Part of a small language model's weights: vocabulary 2707.
Each number is 128 + 24 x the weight over its row's rms, rounded and kept within 0 to 255. Layers, rows and columns count from 0. The size above them is the row's rms in percent of the matrix's.

# layer 7 attention value, 96x96, rms 0.23, rows 21-31, columns 0-95
size [100  83  84 100  95  92 109  96  99  87 113]
[[135  87  98 126 163 131 183 106 119 107 128 130 116 111 151 128 147 139 122 144 124 111 111 157 132 153 147 129 173 124  89 121  98 134 146 106 122 142 155 138 101 117  80 116 129 112 168 131 155 107 113 112 125 166 108 150 141  91 135 164 107 116 156  84 147  86 128 158 134 141 164 129 101 134 100 149 125 124 147 166 143  94 108 140 113 187 106 151  76 134 106 135 180 109 125 139]
 [136 106 184 143  76 138 101 139  94 120 157 125 150  91 142 130 149 194  72  98 131 160 145  94 112 156 135 144 131 121 117 135 132 163 110 139  95 106 121  87 145 134 146 128 160 132 130 103 166 153 157 118 104 176 126 127 119 133 130 178 136  83  92 139 143 116 140 115 104 127 139 128 163 133 127 110 124 149 109 144 119 144 124 124 135 114 155 146 104  90 155  94 150 110 121 157]
 [151 136  90 187 101 132 143 113 121 136 114 141 163 114 153 108 136 106 129 116  87  86 105 128 111 107 101  98 108 119 108 120 169 139 147 145 111 106 150 135  85 115 101 153 154  99 188 130  89 193 174 101 138 122 140 136 147 136 130 156 129 142 122 108 118 165 108  90 142 144 140 118  89 135 128 142 140  99  91 142 133 145 112 118 127 102 115 120 106 138 101 168 113 140 118 163]
 [168 114 142 163  98  95  95 102 135 101 108 124 102 154 126 133 132 138 127 133 164 142  73 115 108 126 137 102 178 136 122 136 151 161 118 137 160 116 127 124 123 175 159 104 123 134 148 105 157 136 157 122  55 144 153 151 129 163 160  94 121 121 139  99 119 123  96 113 109 117 139 147 134 131 102 103 119 104 193 140 136 158 129 154 170 117  79 140 146 117 119 119 147 135 102 124]
 [106 120  94 117 145 108 121 130  95 106 125 142 129 157  93 105 165 117 125 150 130 118 160 153 130 118 100 101 120 135 155 166 114 117  75 141 145 174 110 138 127 146 146 110 111 128  94 123  75 171 156 139 141 121 141 119  80  77 137 138 140 167  95 127 127 106 127 172 143 127 102 158 153 126 140 128  85 122 124 122  99  96 124 112 115 106 120 128  95 150 134 192 101 115 138 172]
 [112 118 120 122  84 168 140 136 117 160 148 156 135 166  68 138  87 154 167 112 115 122 122 138 130 103 136 122 138  92 119  87 130  96 102  93 112 163 114 152 106 158 139 119 140 105 115 128 155 100 106 172 110 165 119  99 127 131 158 125 136 125 161 104 141 121 117 134 168 133 110 112 100 119 181  95 102 180 128 121 140 149  93 101 145 131 122 118 111 147 146 134 134  98 180 129]
 [131 151  88 176 127 127 127 122 125 144 160 112 147 132 109 114  77 179 165 152 150 123 154 142 108 133 153 112 180 126 143 125 122 119  87 112 151 139 128 148 116 117 150 100 167 130 110 135 151 121 129 150  91 118 145 131 143 138 142 142 112  95 109 144 114 101 151  99  89 148  68 132 161 120 103 101 112 104 144 167 135 181 158 156 169 131 126 149 120 107  96 104  93 124 141 113]
 [144 155 108 121 108 116  84 119 143 147 126 118 155 120 146 163 102 131 135 144 141 119  74  90 159 163 127  93 115 109 152 146 130  79 123  93 172 150 146 105  98 169 133 125 133 118 119 151 129 130 159 142 128  87 107 110 118 105  68  86 151 143 143  81 135 125 109 108 178 122 162 159 128 137 125 123 102 145 139  84 125 129 178 129 117 124 128 147 118 115  95 151 138 149 110 110]
 [126 178 170 117 134 131 146 186 101 141 157 148 116 173 145 125 130 131 116 117  96  80 106 108 185 111 137 122 100 117 140 113 101 135 129 145  70 133 136 126 134  86 161 114 126 142 170 144 129  85 139 142 150  95  96 139 137 139 127 104 140 133 125 151 154 103 119 159 175 158  96 103 131  97 116 151 129 159 116 118 124 123 131 123  79 102 146  95 127 151 126 105 147 115 115 155]
 [165 165 177 123  97 139 127 153 171 158 115 131 106 134 117 103 111 109 140  95  88 144 149 128 148 123 125 146 123 111 115 101 147 180 134  88 125 136 129 100 137 165 167 110 139 154 107 112 135 128 118 146 107 125 133 165  90 136 101 154 132 138 163 123 110 129 112 121 114 130 146 149 164  72 120 134 138 141 105 132 114 159 159 177 113 135  92  87  89 138 150 101 146  73 135 111]
 [129 131 123 138 163 130 132  88 174 125 147  67 101 109 154 113  59 156 136 122 125 154 107 128 139 116 104  83 153  97  82 115 143 155 132 135 114 128 131 133 137 112  71 144  99 145 173 136 147 149 121 149 117 108 144 103 112 122  95 176 171 150 154  87  88 139 145 104 124 132 168 118 133 116 129 163 129 104 128 131 145 130 142 100 153 141 104 136 129 142 138 126 146 118 124  89]]
# layer 7 attention output (transposed), 96x96, rms 0.201, rows 21-31, columns 0-95
size [105  93 106 103 115 101 115 105 107 104 106]
[[141  99 147 126 143 158 133 163 122 104 131 111  97 165 185  96 114 125 109 146 108 126 127  87 132 102 101  86 161  95 169 142 121 147 112 147 147 152 117 167  98 139 114 151  85 159 130 148 122 157 134 168  91 141 117 106 114 136 128 100 103 173 123 119 141 158 125 126 103 129 106  97 112 141 152 143 110 140 142 102  98 165 103 132 169 140 137  91 146 163 149 115 170 157 127 109]
 [130 117 123  87  93 119 103 115 156 114 143 127 138 139 126 157 105 126 153 119 136 159 144 131 144  93  83 141 138 130 129 114 175 112 126 119 150 162 142 144 142 172 122 149 133 146 163  93 138 130 143 130 106 106 164 136 133 129 133 138 158 113 139 154 110 123 142 167 176 130 107 112  70 138 137 145 122 142 175 107  70 133 149 140 131 147 118 189 134  71  73 140 102 154 119 134]
 [117 104 137 125 101 138  95 164 182 113 119 140 117 177  68 135  97 134 133 142 162 123 113 100 152 156 145 133 141 145 144 122  94 108 114 128 132 165 131 130 148  89 155  90 107 154 108 100 155  92 101 162 140 110 142 121  87 174 149 110 126 171 109 154 113 114 128 109 148 157 104  96 116  94 145 103 123 152 122 105 167 103 150 128 100 170 113 149 125 136 121 154 130 146 115 119]
 [115 150 128 111 147 128 164 118 126 153 137 138 179 128 134  97 121 160 136  88  86  42 146 166 124 129 143 107 146 129 192 128 118 122 125 173 126 163 162 146 166 116  89 136 144 106 123  99 142 122 121 134 176 132 139 109 108 128 133 136 151  96  98  80 118 140 125 120 129 132 125  72 144 148 106 143 150 141 121 137 106 136 134 155 127 104 129 133 171 138  94 104 130 128 129 146]
 [152 110 151 145 125 161 157 108 138 153 154 155 110 113 102 111 143 140 162 105 141 174 118 136  99 119 151 123 141 128 114 117 178 135 126 109 119 123 121 110 132  92 114 149 119  99 180 138 129  89 165 106 129 149 107 150 115 151 134 108 100 146 122 133 114 148 101 168 114 125 106 130  87 126 110  50 107  88 128 147 182 111 141 132 106 143 144 120 172 155  90 137 116 150  88 129]
 [121 130 137 161 155 125  96 120 136 100 136  85 133 139 139 155 135 116  95 108 102 156  97 124 127 125 131 138 126 128 125 158 156 139 150 150 107  94 112 126 133 110  97  95  73  83 133 124  74 110 113 103 148 165 128 163 129 143 128 157 106 131  82 134 114 146 118 116 147  67 140 146 151 124 123 164 152 113 113 140 109 131  95 160 133 123  85 151 168 131 108 178 166  93 100 125]
 [152 149 128 148 117 149 134 157 136 147  92 168 114 131 165 119 154  77 106  97 107 105 136 103 115  71  95 139 138 107 122 170 101 123 151 143  89 148 116 129 156 149 128 166 114  89 157 104 139 134 106 117 138 132 114 158 144 102 126 130 163 135  98  98 103 174  96  87  94 135 119 140 114 112 107 118 157 121 115 119  71 130 160 117 136  86  96 147 140 117 141 167 131 138 116 131]
 [114 157 125 131 124 128 198 105 124 107 135  99 117 106 109 163 137 103 139  93 123 133 152 157 144 166  60 107 131 149 140 117 134 135 126 174  74 136 134  80 109 100 119 127 152 112 134 111 144 117 110 100 126 112 129 124 105 105 192 110 137 163  96 132 128 143  82 122 159 120 113 112 154 110 148 131  98 140 122 122 129 161  96 126 169 134 173  99 107 142 121 126 136 136 106 113]
 [127 127 160 138 150 146 149 126 150  85  97 109 119 121  99 129 152 117 117 184 128 175 115 127 142 128 146 127 116 128 110 139 123 111 120 118 159 154  82 123 131 162 134 115 164 131 131 120  66 138 160 136 198 134 166 117 117 165 124 161 121 118 187 106 136 146 130 129 132 107 171 168 132 128 142 108 102 147 134 123 107 129 135 127 156 174 129  92 145  79 126 150 112 125 120 164]
 [107 108 111 140 115  98 157 118 106  62 163 136 143 109 105 112 118 114 140 109 129  83 105 131 165 115 148 155 143 139 114 134 144 128 126 128  96 119 122 138 158  98 141 134 164 138 113 169 111 125 121 135 108 136 150 120 130  91 118 138 180  84 138 168 138 112 147 100 165  71 127 119 128 139 115 121 139 135 102 126 108 107 112 120 196 120 137 138 193 127 141  94 177 134 111 135]
 [148 125 150 154 125 129 169 150 106  95 121 138 113 122 111 132 178 101  88 116 120 120 157  97 136 163 149 181 112 134 201 125 141 129 115 114 148 129 110 130 143 165 157 130 157 156 118 126 133  73 168 103 131  98  99 121 148 107 106 113 124 165 108 135 119 131 130 129 159  91 121 118 167 100 137 118 180 136 135 123  70 149 151 125 176 124 146 149 134 154 111 128 132 129 133 132]]
# layer 7 attention query, 96x96, rms 0.211, rows 32-37, columns 0-95
size [ 56  59  70  79  87  78]
[[120 102 119 149 115  98 121 170 139 126 113 115 159 135 122  96 173 133  88  87 126 126  95 124 110 125 130 167 149 107  94 103 110 116 113 120 154 144 108  77 134 137 152 133 163 124 182 123 136 122 127 129  95 158 116 112 125 148 111 160 123 110 108 105 104  83  42 149  99 127 133 148 109 105 104 102 148 127 120 120  87 171 126 109 121 113 162 145 112 153 129 138  94 147 137 117]
 [110 122 128 110 103 113  81  84 110 122 121 110 104 166 142 123 132 175 111 176 153 113 150 132  76 120 119 166 112 119  87 123 145  70 145 135 138  97  89 142 118 112 113 111 148 101 106 133 129 136 105 121 134  82 126 128 129 177 100 110  94 139 128 135 123 128 179 153 103 131 126  87 126 108 107 133 133 126 135  93  78 106 110 169 100 145 101  94 143 102 119 140 114 127 131 141]
 [146  66 126 106 129 154 178  93 102  91 161 121 128 161  87 126 112 121 128 122 112 146 122 156 122 119 138 169 131 116 136 121 149 134 114 153 122  81 148 170 123 129 122 142 100 130  80 174  99 148 124 174 120 145 113 156 121  97 131 130 125 125 161 127 139 112 114  99 132  95 125 140 156 137 143 115 164 153  81 107 146 153 114 144 123  86 112 120 137  80 144 136  89 105 142 166]
 [124 135  88 101 107 128 139 174  98 115 115 193 153  77 129 119 141 136 167 109  60 140 125 122 140 131 112  98 161 116 139 150 101 137 101 103 126 149 147 126 116 108 126 123 152 122 178 149 130 121 128 144 119 135  81 135 120  97 151 134 163  77 137 112 131 124 125  81 155 136 150 135 133 113 134  85 113 128 119  88 160 156  92  96 136 138 171 132 129 146 110  96 132 117 127 145]
 [134 132 147 109 141 104 159  90 124 119 135 143 145 164 154 115 142 161 103  83 119  95 161 117 168 106 160 166 116 153 121 156  92 114 115 134 162 136 108  95 138 162 132 154 163 167 144 154 119 129 133 121 146 112 151  99 155 132 138 136 100 133 116 141  99 116 117 161 138  91 147 133 131 123  97 141 129 145 143 151  81 183 133 101  99 129 144 114 157  75  94 132 130 115  96 177]
 [141 124  75 142 135 110 130  97 132 107 136 133  95 149 130 110 119 136 145  96 126 180 133 146 112 145 137 121 135 110 112 144 162 131 141 162  98  67 164 114  91 118  75 125  99 146  96 170 139 145  92 134 141 138 108 154 140 103 142 116 142 101 135 126 136 133 118 125 109 116 152 116 151 135 186 106 164 117 100 129 145 170  71 122 168 118 111 132 150  78 128 118 109  95 142 143]]
# layer 7 attention key, 96x96, rms 0.228, rows 32-36, columns 0-95
size [ 56  59  78  66  86]
[[111 153 140 121 144 141 118 128 148 167 182 122  99 120 138 145 137  80 135 112 125 119 173 124  97 145 161 102 186 115 148 158 106  96 159 111 137 153 129 115 167 146 100  90 120  87 155 134 127 132 130 147 151 121 169 127 153 121 101 105 149 134 115 158 116 107 164 128 148 108 108 143 116 166 153 157 147 121 101 157 203 126 112 101 130 141 123 123 134 127 141 183 134 109 122 135]
 [136 111 134 104 128 144 129 129 154 142 161 123 138  89 130 146  67 121 122 102  68 144 130 125 165 105 120  59 148 148 120 146 154 113 128 135 138 130 146 131 133 114 131 138  90  90 144 134 102  79 124 103 107 109 104 151  82 119 119 152 135  90 111 138 133 100 132 115 118 120 134 164 136 127 123 151 101 105  86  50 133 107 113 133 101 103 108 137  89 162 107 103 145 120 129 121]
 [128 144 103 147  63 111 125 149 112 116  81 119 104 130 152 153 111 128 107 139 112 139 142  99 145 191 136 132 144 150  93 137 135 167 104 135 125  88 131  95 145 117 117 141 113 129 129 125 129 139 132  88 144 108 121 117 101 132 113 143 126 128 125  98  88 121 127 108 151 160 131 122 122 109 144 132 128 140 169 147  21  96 144  91 110 139 153 137 109 130  91 124 149 122 163 148]
 [106 129 193 164 147 133  89 117 177 142 158 116 112 159 113 133 118 153 148 115 153 142 145 107 124 109 110 104 138 152 135 160  98 103 161 122 138 145 103  91 122 107 132 131 112 148 129 117 146 127 156 125 144 130 169 134  81 142 188 156 120 157 104 150 121 145 117 178 112  95 129 125 106 132 146 144 169 115  92 134 169 129 143 167 145 114 168  94 115 147 141 159 133 158 144 124]
 [135 142 155 145 149 152 120 147 178 127 125 146 119 148 130 118 131 119 108  64 155  58 100 107 163 128  86 159 128 117 138  84 118  74 146 110 115 153 139 113 162 131 160 113 152 127 131  91 137 118 121 124 117 130 150 102 112 133 145  94 123 147 128 109 132 111 126 175 103 111 104 138  84 117 104 137 118 172 147 148 128 114 132 118 102 122 102 101 134 127  76 150 136 169  97 110]]